config = dict(
    num_hidden_layers=12,
    norm='layernorm',
    rope_theta=100000.0,
    parallel_block=True,
    init_std_qkv=0.0261,
    init_std_up=0.0261,
    learning_rate=0.00204,
    beta2=0.95,
    max_grad_norm=1.0,
    decay_fraction=0.655,
    dataset='wikipedia_en',
)
Each number is 50 + 15 x the weight over the matrix's rms, rounded and kept within 0 to 99. Layers, rows and columns count from 0.

# layer 2 MLP down (transposed), 640x160, rms 0.103, rows 587-596, columns 0-159
50 50 51 51 49 50 50 50 51 50 49 51 49 50 49 50 50 50 49 51 50 50 51 51 49 48 51 50 50 50 51 51 50 48 50 49 50 50 51 50 49 50 50 50 50 49 51 50 48 49 50 50 52 50 49 50 50 49 51 50 51 51 51 49 50 50 50 49 49 50 51 49 50 50 51 50 50 51 50 50 50 49 51 49 50 50 51 50 49 51 49 50 50 50 50 50 50 51 50 50 50 49 50 50 49 50 51 50 51 51 50 50 49 49 50 50 51 50 50 50 50 49 51 51 50 50 49 50 51 51 51 49 50 50 49 50 50 49 49 49 49 51 51 49 50 51 51 50 50 49 50 51 50 49 50 49 50 50 50 50
50 50 50 51 50 50 52 50 50 51 50 50 50 50 49 48 49 50 49 49 49 49 52 49 51 50 49 49 49 49 49 50 50 50 49 49 50 50 50 50 48 50 50 51 51 51 49 50 50 51 50 50 51 50 50 50 50 50 51 50 50 50 49 49 49 51 50 49 49 51 49 51 49 51 50 49 50 50 51 50 50 50 50 51 50 50 51 49 50 49 50 51 50 51 50 50 50 50 49 50 51 50 51 50 50 49 50 49 50 50 50 49 50 49 51 50 51 50 50 52 50 51 49 51 50 49 51 50 50 50 50 49 49 51 49 48 49 50 50 50 50 49 50 50 50 51 49 50 49 50 50 50 49 51 50 48 50 50 51 51
45 49 49 46 57 36 71 49 49 49 70 44 76 58 41 28 49 57 50 32 78 44 71 72 33 56 76 34 59 25 55 38 58 73 52 67 61 57 73 34 44 56 50 46 81 50 51 47 54 58 43 19 41 82 25 59 52 85 39 47 27 62 74 64 17 50 51 23 45 51 59 38 44 63 35 60 66 42 22 56 58 49 74 57 75 78 66 58 42 75 78 61 35 30 69 35 17 43 36 55 62 31 33 59 67 61 71 86 50 19 78 42 25 51 43 64 34 54 73 35 20 78 39 52 48 29 76 54 39 46 13 51 10 38 59 66 85 52 45 47 60 44 29 42 66 53 54 41 44 69 48 46 31 45 57 53 69 46 30 00
35 54 51 74 62 32 82 34 45 63 27 37 81 59 40 54 54 55 44 48 61 20 30 68 31 46 35 39 41 55 47 47 28 55 50 50 31 32 46 58 33 42 76 49 36 45 64 49 69 42 38 48 52 48 40 43 57 53 52 58 29 41 65 59 48 55 59 39 32 37 63 42 54 61 73 48 76 57 71 43 23 53 53 62 30 26 12 63 52 55 33 33 49 33 70 46 60 34 26 25 41 18 63 69 68 65 56 63 54 54 71 38 46 70 44 69 42 63 23 31 72 31 68 78 68 65 68 39 33 73 69 46 40 47 45 59 39 63 52 58 57 43 52 51 44 49 71 44 43 31 60 44 46 49 58 60 73 41 55 58
60 72 26 45 70 61 51 45 57 27 63 43 49 79 38 46 59 65 37 74 54 52 35 71 53 25 60 10 38 29 53 64 62 49 47 56 51 74 72 70 23 56 43 62 51 29 57 47 47 48 40 60 86 44 59 47 55 35 32 37 44 76 47 71 49 48 33 57 65 73 17 57 47 48 36 46 55 31 45 34 74 63 86 54 59 75 57 34 59 31 17 66 65 58 09 53 56 33 41 57 48 68 66 53 38 44 57 55 59 30 51 47 59 74 44 49 63 36 91 57 68 56 31 44 57 32 49 49 39 42 30 51 45 43 29 37 25 47 68 52 30 56 49 65 48 37 38 49 44 56 45 61 52 47 54 42 44 31 64 55
96 35 50 63 49 60 45 69 45 25 60 47 66 57 68 46 39 68 74 55 64 79 59 46 41 25 34 47 57 58 27 23 32 51 23 63 83 58 45 25 34 91 34 25 56 45 52 31 27 46 71 69 53 27 22 61 67 27 81 27 67 90 50 50 51 77 30 80 58 21 62 73 40 42 74 48 35 11 34 46 42 38 63 42 49 79 62 56 46 18 36 81 58 60 21 54 59 73 37 51 50 49 42 22 58 73 44 48 54 43 22 52 31 68 58 48 61 10 31 73 31 54 07 59 61 74 45 58 65 46 51 39 52 15 26 23 55 56 69 48 64 57 63 72 70 69 24 55 32 67 63 77 65 78 67 31 32 52 57 28
43 30 66 82 45 59 61 58 47 07 62 29 61 41 40 44 61 71 33 65 72 43 66 64 31 62 47 57 24 55 60 33 35 31 80 67 29 44 49 48 79 55 56 63 51 71 58 84 89 53 53 48 44 30 40 80 51 75 32 23 36 27 58 41 40 45 43 46 30 28 27 37 62 43 38 79 49 63 07 56 53 68 47 49 50 03 17 40 30 60 61 41 63 68 40 39 77 41 71 80 46 67 20 37 73 78 47 51 29 68 33 40 28 45 20 42 32 40 38 79 39 80 29 80 26 55 39 53 51 45 52 22 66 99 57 37 27 32 29 62 78 70 76 13 46 80 49 39 55 36 45 53 00 69 77 55 64 53 76 31
23 68 42 52 55 65 32 46 44 34 64 42 68 41 66 81 61 36 33 96 82 48 40 74 38 41 62 87 64 55 06 59 54 41 50 48 60 46 24 27 43 41 40 53 54 64 18 22 11 78 39 43 88 06 75 18 56 19 38 68 43 53 51 66 49 59 72 68 40 51 41 69 15 55 47 65 41 29 54 35 51 66 34 45 32 19 32 42 65 13 47 59 62 59 37 20 49 72 13 39 34 60 58 45 58 92 51 55 51 61 48 47 46 59 14 54 18 67 61 34 79 15 35 69 64 46 38 55 44 31 55 48 78 61 66 49 33 26 47 57 45 46 85 91 62 67 17 63 60 88 69 62 62 55 66 40 46 55 30 57
50 51 49 49 50 50 51 49 51 48 51 51 51 49 50 51 50 51 49 50 49 50 50 50 49 50 50 49 49 50 51 50 50 50 50 50 50 50 51 50 49 50 51 49 49 50 51 49 50 50 49 50 49 49 49 49 50 49 49 49 49 50 51 50 50 50 49 50 50 49 52 49 51 49 50 50 49 51 50 51 50 51 49 49 50 51 49 50 49 50 50 50 50 50 51 49 50 50 51 51 51 50 50 49 50 50 50 50 50 50 49 49 50 49 49 51 50 50 50 51 50 51 50 50 51 50 50 49 49 51 50 50 50 50 50 51 50 51 51 50 50 50 50 51 51 50 51 50 49 51 50 50 50 50 50 50 50 49 50 49
59 47 54 88 21 52 03 60 43 32 41 51 65 82 59 39 32 45 51 54 67 58 51 48 17 30 72 16 41 41 54 63 50 27 41 55 66 58 51 35 37 56 52 04 60 64 26 08 56 72 40 50 25 42 48 50 77 90 47 65 55 47 55 50 45 50 67 57 65 38 66 39 27 72 52 60 61 71 57 29 55 60 44 59 58 30 62 58 36 72 47 99 50 62 63 73 58 34 34 71 54 60 38 23 52 74 65 67 41 35 49 54 38 45 40 72 27 32 72 21 37 51 50 64 55 30 60 46 65 27 30 65 73 64 39 55 59 49 20 79 35 49 39 28 79 56 22 22 63 32 32 63 58 50 66 40 59 41 71 54
# layer 2 MLP up, 640x160, rms 0.135, rows 588-597, columns 0-159
51 53 50 50 51 53 52 56 45 48 53 50 49 48 46 52 52 51 51 49 51 46 51 56 48 52 51 53 48 48 48 48 46 49 57 47 54 48 49 44 49 55 50 48 48 47 47 50 49 49 47 47 47 48 48 49 50 53 53 46 51 48 49 51 56 52 47 48 47 50 50 51 52 50 54 52 49 51 52 46 50 51 49 55 51 52 54 52 52 50 47 54 48 52 48 51 48 49 50 51 48 51 50 50 52 47 50 51 46 50 45 48 53 50 46 54 52 43 51 49 52 51 49 50 47 49 49 50 49 51 46 56 46 49 42 54 52 49 52 52 46 48 49 51 54 45 50 46 46 49 49 50 48 51 51 50 46 52 50 50
73 40 30 51 35 33 23 48 68 63 31 55 60 56 33 33 27 69 12 41 68 20 43 39 69 37 51 47 65 67 64 61 17 16 61 61 34 51 53 36 40 33 50 32 49 61 49 45 85 48 51 53 49 57 99 32 31 67 28 28 59 26 43 12 69 28 59 39 46 66 48 74 54 68 58 42 55 38 64 35 29 11 59 63 42 43 39 63 65 31 70 47 55 71 47 54 64 61 76 74 33 50 99 57 13 68 44 37 52 58 70 45 60 58 55 44 69 50 39 65 48 55 51 55 65 45 62 51 81 52 42 49 24 48 27 57 87 39 46 36 31 24 65 23 63 34 67 53 85 54 65 65 54 74 52 69 71 73 43 63
79 36 47 48 58 59 37 52 44 60 64 50 49 52 44 59 63 58 58 90 43 50 60 44 52 34 67 57 32 62 46 67 70 44 67 80 40 44 39 37 43 48 33 40 52 72 44 23 66 61 52 37 50 50 26 54 48 47 64 47 62 31 46 44 64 70 38 49 22 37 60 33 43 49 65 72 35 48 37 61 44 34 55 84 86 77 51 47 51 44 43 66 88 41 43 59 33 49 68 35 15 60 43 40 35 63 53 49 73 66 54 54 83 47 65 36 52 81 50 62 27 52 35 05 26 19 61 56 33 55 63 61 60 16 68 38 46 40 31 75 38 44 54 50 35 28 32 56 67 57 36 67 49 49 21 62 26 64 32 53
65 54 53 60 89 48 57 82 28 59 42 57 59 42 50 38 82 45 64 50 52 75 35 27 24 56 60 21 63 66 12 42 41 49 28 06 62 60 28 35 42 52 30 36 75 77 16 50 42 57 13 55 70 33 58 58 69 69 18 41 34 47 24 69 40 22 68 26 44 60 46 66 21 42 67 61 35 42 66 48 53 38 41 62 63 50 38 69 40 53 59 51 65 29 60 62 69 76 74 48 41 40 19 44 39 49 47 52 43 64 57 68 50 59 32 80 51 49 24 34 76 31 80 58 77 53 41 40 39 77 40 11 25 55 55 49 60 27 26 41 72 42 48 31 37 55 57 50 39 80 74 51 40 50 48 61 68 51 65 64
68 67 34 35 64 61 36 34 39 77 34 77 44 37 35 47 59 71 52 57 59 31 45 67 55 79 70 39 62 43 48 68 46 50 45 72 20 30 36 42 43 00 45 49 47 56 09 70 66 52 34 34 32 35 68 20 38 75 34 57 52 38 69 53 90 57 48 49 79 38 50 16 42 36 51 55 29 65 71 25 31 45 52 42 84 58 42 47 74 66 16 30 57 70 64 39 47 33 58 40 56 66 55 90 67 48 60 82 75 52 71 69 47 51 58 43 68 56 70 22 29 60 66 46 61 56 45 14 49 80 41 64 56 29 77 43 46 66 39 65 35 15 39 36 55 61 57 38 76 18 59 59 65 44 51 58 58 40 39 53
72 58 19 48 48 57 64 54 42 66 48 38 69 42 35 60 75 59 40 48 61 53 64 41 63 79 47 84 58 49 38 76 37 76 77 49 45 56 60 30 43 44 63 60 57 65 38 81 52 90 54 51 59 33 33 40 58 45 38 34 71 48 27 36 46 29 70 90 65 50 19 52 33 00 62 51 41 39 26 61 40 66 61 60 48 63 38 66 60 27 42 44 75 83 72 38 50 63 37 22 11 41 40 72 60 29 42 43 56 51 12 71 25 56 36 55 28 47 43 59 51 22 47 50 55 47 00 38 47 31 40 22 52 58 34 45 30 54 69 54 41 40 42 56 23 42 73 61 83 39 58 36 29 49 89 68 46 38 81 71
65 07 44 45 56 85 52 52 50 50 88 41 45 50 35 56 45 24 87 63 68 37 35 20 39 59 52 43 81 42 64 60 22 31 54 65 58 81 33 32 43 47 59 21 73 58 58 77 56 39 30 56 24 44 69 69 47 57 55 42 27 06 53 34 71 66 44 35 26 34 41 36 67 46 39 59 62 42 72 45 35 72 55 61 36 61 50 55 57 51 27 62 39 73 41 16 46 74 46 66 46 56 36 22 15 53 40 58 49 37 29 59 56 61 58 41 84 48 33 39 19 42 58 28 64 66 69 92 70 74 63 51 53 44 79 49 52 16 51 29 58 45 62 38 41 97 26 43 44 69 45 34 54 62 66 71 67 40 57 89
48 49 52 48 50 48 48 48 54 52 53 50 54 54 56 49 47 50 51 55 52 51 48 51 52 49 54 51 47 48 47 50 48 50 50 53 52 52 53 51 50 47 50 49 50 54 49 49 49 46 50 50 47 51 50 48 53 45 47 50 50 50 46 43 46 50 53 48 50 55 49 47 49 51 50 53 52 49 48 48 49 53 49 52 49 49 49 51 55 48 51 45 51 52 48 49 46 51 49 53 49 49 52 49 49 49 50 51 51 50 52 51 52 50 47 46 48 49 48 49 50 48 53 48 50 50 48 50 50 54 54 47 50 55 48 49 52 51 50 50 49 51 51 49 50 50 49 51 51 46 52 47 53 48 48 50 51 50 50 50
73 29 22 55 40 71 48 72 40 48 56 31 71 34 72 86 75 37 14 43 29 46 59 57 42 63 54 70 93 52 35 41 53 65 54 32 59 36 54 69 39 21 39 43 71 20 32 99 61 52 30 29 49 33 70 68 36 59 42 62 54 38 02 62 53 27 74 49 47 59 22 75 61 38 57 60 55 15 45 44 43 57 59 99 54 41 54 46 43 44 54 44 75 57 37 40 27 61 45 52 37 48 59 23 22 42 26 50 69 68 47 68 50 71 44 37 78 38 43 62 64 38 65 44 57 52 51 63 71 84 37 46 39 47 53 46 34 51 65 37 51 62 81 17 22 28 59 59 60 65 77 23 44 27 58 45 47 59 68 32
56 29 34 38 80 58 46 44 45 53 41 54 72 33 72 56 67 60 47 50 29 61 57 40 57 40 58 63 57 38 50 59 38 69 36 49 33 52 34 39 48 34 63 49 61 40 32 44 41 94 39 52 19 52 59 53 85 23 70 52 49 16 30 51 11 33 63 52 38 43 55 92 58 47 95 23 57 05 62 62 50 81 82 56 71 64 32 58 38 46 86 64 62 45 33 70 48 45 79 50 42 44 30 38 35 15 37 62 61 53 70 65 32 70 51 42 53 30 41 72 65 51 65 54 28 60 61 85 44 43 62 46 56 45 36 53 68 46 56 81 72 46 66 50 67 49 52 67 43 54 57 31 52 27 42 51 67 22 44 66